config.toml
n_layer = 16
d_model = 64
n_head = 2
n_kv_head = 2
head_dim = 64
d_mlp = 192
vocab_size = 2048
activation = "squared_relu"
norm = "rmsnorm"
norm_place = "pre"
norm_eps = 1e-05
positions = "rope"
rope_base = 10000.0
rope_fraction = 0.5
qk_norm = true
attn_scale = 0.133
bias = "none"
tie_embeddings = false
parallel_block = false
extras = ["some layers without positions", "local attention windows", "gated attention", "capped logits"]
init = "uniform"
init_std_qkv = 0.0459
init_std_o = 0.0
init_std_up = 0.0459
init_std_down = 0.0
optimizer = "muon_variant"
lr = 0.0106
beta1 = 0.93
weight_decay = 0.008
lr_head = 0.00966
warmup_steps = 0
schedule = "wsd"
decay_fraction = 0.552
decay_shape = "linear"
final_lr_fraction = 0.0
batch_tokens = [8192, 16384, 32768]
seq_len = 2048
doc_mask = true
train_tokens = 104100000
steps = 6415
dataset = "wikipedia_en"
Each number is 128 + 32 x the weight over its row's rms, rounded and kept within 0 to 255. Layers, rows and columns count from 0. Numbers have three digits each. The size before them is the row's rms in percent of the matrix's.

# layer 7 MLP down, 64x192, rms 0.28, rows 0-42, columns 128-191
104:106060105082143118134119165141158135082135150061132049115175127186182075138110152098089179107150082114138141126196170120152116132132156106095104112125129115143120143193188201118169073071149103
096:123143143118152157126100089111120136133166175134139133119143111095132114149136150075178071148072174113121072127117146138035138160074174098190179129095141167145114145142122116120109134104152148
098:131103124123169168119140110120154127101185062160155108092126099121121137115146150085160166149096212082130152131147107097151149064160135085100168102172132153096087167161131162074141106135209130
102:103171127122134101129164127059095170112064136193180074151100090133117086093113093117103119133170086102068115124138117147147141128169110165196144125156135068115137124051134108172189158143194145
099:082174141170112155197146088126167175077166152160103215109112100090175176134143106140174166174110125171166191132136178128127111163057113061138133115113128160130100090132177125148109190195173134
102:143100199142151120126159137119099085108143087143138098114150083158155100142055111111131114074117126125093114137166152129127155125156070188138146138061126145078089168091104118129114090181167117
096:090119178154152134089152180215147117190153141124140148111121132166161129162078149083120106128144172099140058128086173117128125156157134134116182144090138170139142137182127147131179161118064074
098:092108085153131124087195165172126178138124128123085119146083089124111156170057132137133174159136093122127113123162113085126092149156081131160076095137132147105094122067097151171165125157134127
102:134105108107128101099141128152151108125156100143091122104129092114179156161083114085153139121130105093157133132147084134118099121129113096163087167131125178161089049147102121062100190142130176
102:155118130094148085202150127126142167161109113179115117090164078169088095118132168119164090117125066175133144125111135140107127096177108128092114191093127131071138175175138146140076129141129159
113:053159108109131129143126106153114128137181115093162086098138176166157158101169104086082088100095078115092132129152095097103185074206096090115091148144122113141111096174163155137127140123136169
103:097177127116090087076083118126104095081165154169195106130157181148151143149150137096101182153133131127164088132036132202149118112144096150100111139149135077136089161132157146062129097156147144
089:148109142132053078104128141141156148144153077118167089129102105097169155139118111154146125175135154179162171127173126124102204117110106140133117173131129171123111176094124127155165124134090180
096:106049059144135116123115094133117085157150152152119119101114097133179076165068153114095092125138156166162093133162154088194107118154197109077085121105129099132098116098135152125134163162129126
103:101078143178127189106104118151067082092143117122143123096131116082122209154084157132078134148091112129112193135132137169108110149136141082115105165156125128138117112116083139149093133074129077
097:196080091115129132112118088154101179130181109132180080103117073097060109123129138120121161139189108118131140116137146099108144165143136193139126156142116131091110144131101149113189096058105126
114:152127119169157099061089168129156135161108212160096127151039151087139158148099097149123138126130178075201126128105088117079114095120108132082132114114129157082100117073152128143105138144174111
098:116151182167072137169183097148157148127111146147163154134080126153176090132161120092160151169158135157150139127110176093045153123151127163070134150118121165093152163106119127138107146105142138
103:126156164150167097144153077155105127138197077132112144151121121113174160179188116143119125147126181160152188118178121078148144165081131123108120143150130174066202116118085150105115162143126196
111:197098120139119143164107115108140088138085184161162136125142101150102142058170129130165127186126098082137121125086112147107063126101120115159099080115128144178097139131132145204129104103131128
095:080131122086083107133141139105112142080176055169156128152127108125168114136090140125074093207194134127099163127109112191130181086153094183082111126203123118152132109172140132133173086150093085
100:088131128175148090163123175153171105120136123098092187144162101145097183159155151133127153217109158129163108126120138128182107154157146188161140110133120071183161109087164033110117153079122149
086:089120137148138143134141067124135127104117142104192157081125072158138105154091127152062158060118168093090119130097098120148192116159125135149105137140129129095150135147142127095139164152159094
099:112185149150129047143086071109132134101087167153129107198131111127138111158115116156102102116138138154151172133141119101118118127133116120084138126127129165116096169088053135159145099055183124
093:138116199109153099134135102107085054138171179119149143088113160162130089137119141134111120118109117124106174126142131179174116128132208224172186165157114115118104070155142145094142127116188137
106:083162059156175132057168182135125135139112108130061148094200127146166135131115134187102096121105178139146125127144088148165134079178156117164190114089132111091116118110149142073144101054134156
097:165118137138163107106153174078081178165143130116139101146121154103092101187126068165089174144101179114151171123174139150127176180136138090179093120175129136199129098074132035141108104062115150
098:086131128200203167133090150122142090173156128120180091137093134147047174119096132129166110145126114167065129128120128123127131140138135125114131086080125159154126148123201108103119092140144120
104:128148122112163167139159126106086173143112168132113085077116109150077021140098132142114141084121164103077175130153151132134145154113085139155156136112128095125148086178163163092129126102131115
104:115058142140139122127099159172085145118107140107166151046121057129141016153127131057091158159100194181119109125121135159097150144123126123135129090155126173100122140171138171111178136123147107
092:106131119092142130167137212141131124113126091039141138152146149133162085088167166124118117139115118111175120126170155148152116126142163125143163124102124113093097142131144134191184131152143099
103:121098110118145096124142094109139097050100133110151144186112086115116105096159064094140123128134155135114129125180107077113097133183138110048120075089134148085120122103109117172088142127151118
105:130143089085111056122113121126134110128159126140105150136105137138089109124105115111122113121046087160176143128110105130159165111176132084167141141113125123113146095146143089195110131120106110
098:125080147127071121119138122124149122118158158152106135078161101153135122152110142144131104094153108186126071121163076144081059078173075124165097119035123106066153120161116099159090141109132149
100:161093178151133180158137133144085079108115121118076125091136117102071113168133129130097118185118194148143166128129084133097149105115135134048169170112132137134100064167168113157116143136147112
094:175143066108112107133103134155094160166092117165131090124161161143146138097081134160146139106143094142129064121152073127107134061120181064161107169140115081088098129155117092115113175161117155
106:121045107151188108120103107127103180129163182100192092134141091066174076122118109099102113128112114085082151126145131097137107131076086127146111145201132090118085086133149155140170124122134148
098:138104087127102095182096146186205161128149135123093129084066168147161140150169183146136155133110141117137182122148198072139113129085157109128154077183127079150126221151116169121135080091133152
096:135126100123102144171097092080138116155133070183147124081107079113115108137151149169134130129146075172124119130175141129132106073105045060142158155090122097180081198107093092171124128171106110
092:185133152122153148132156108150180206098160178107112117185158191137104194161100124160145117120110124105105115123109111130170146150143190091212155156141123141133125171145114063151135166111160148
105:144106154096111168102104150129152091165153157180092135154132137129111091149149169158161096152152044152089068124136110166129169112149096105163092180119140105181133170110120144142064116147097149
101:152111118125137108175094101178175152188218132121114102175163140156123147119134129139091073119113077137157120128121116069130220143102165178168143179053124170084175109134146108119160144133098137
102:071147110076143083126084142118199183126163153114166109187079142138156109142118111088150094128092139072106110131078120142109124147116086054113105109137121058150125122130168076139104162161106072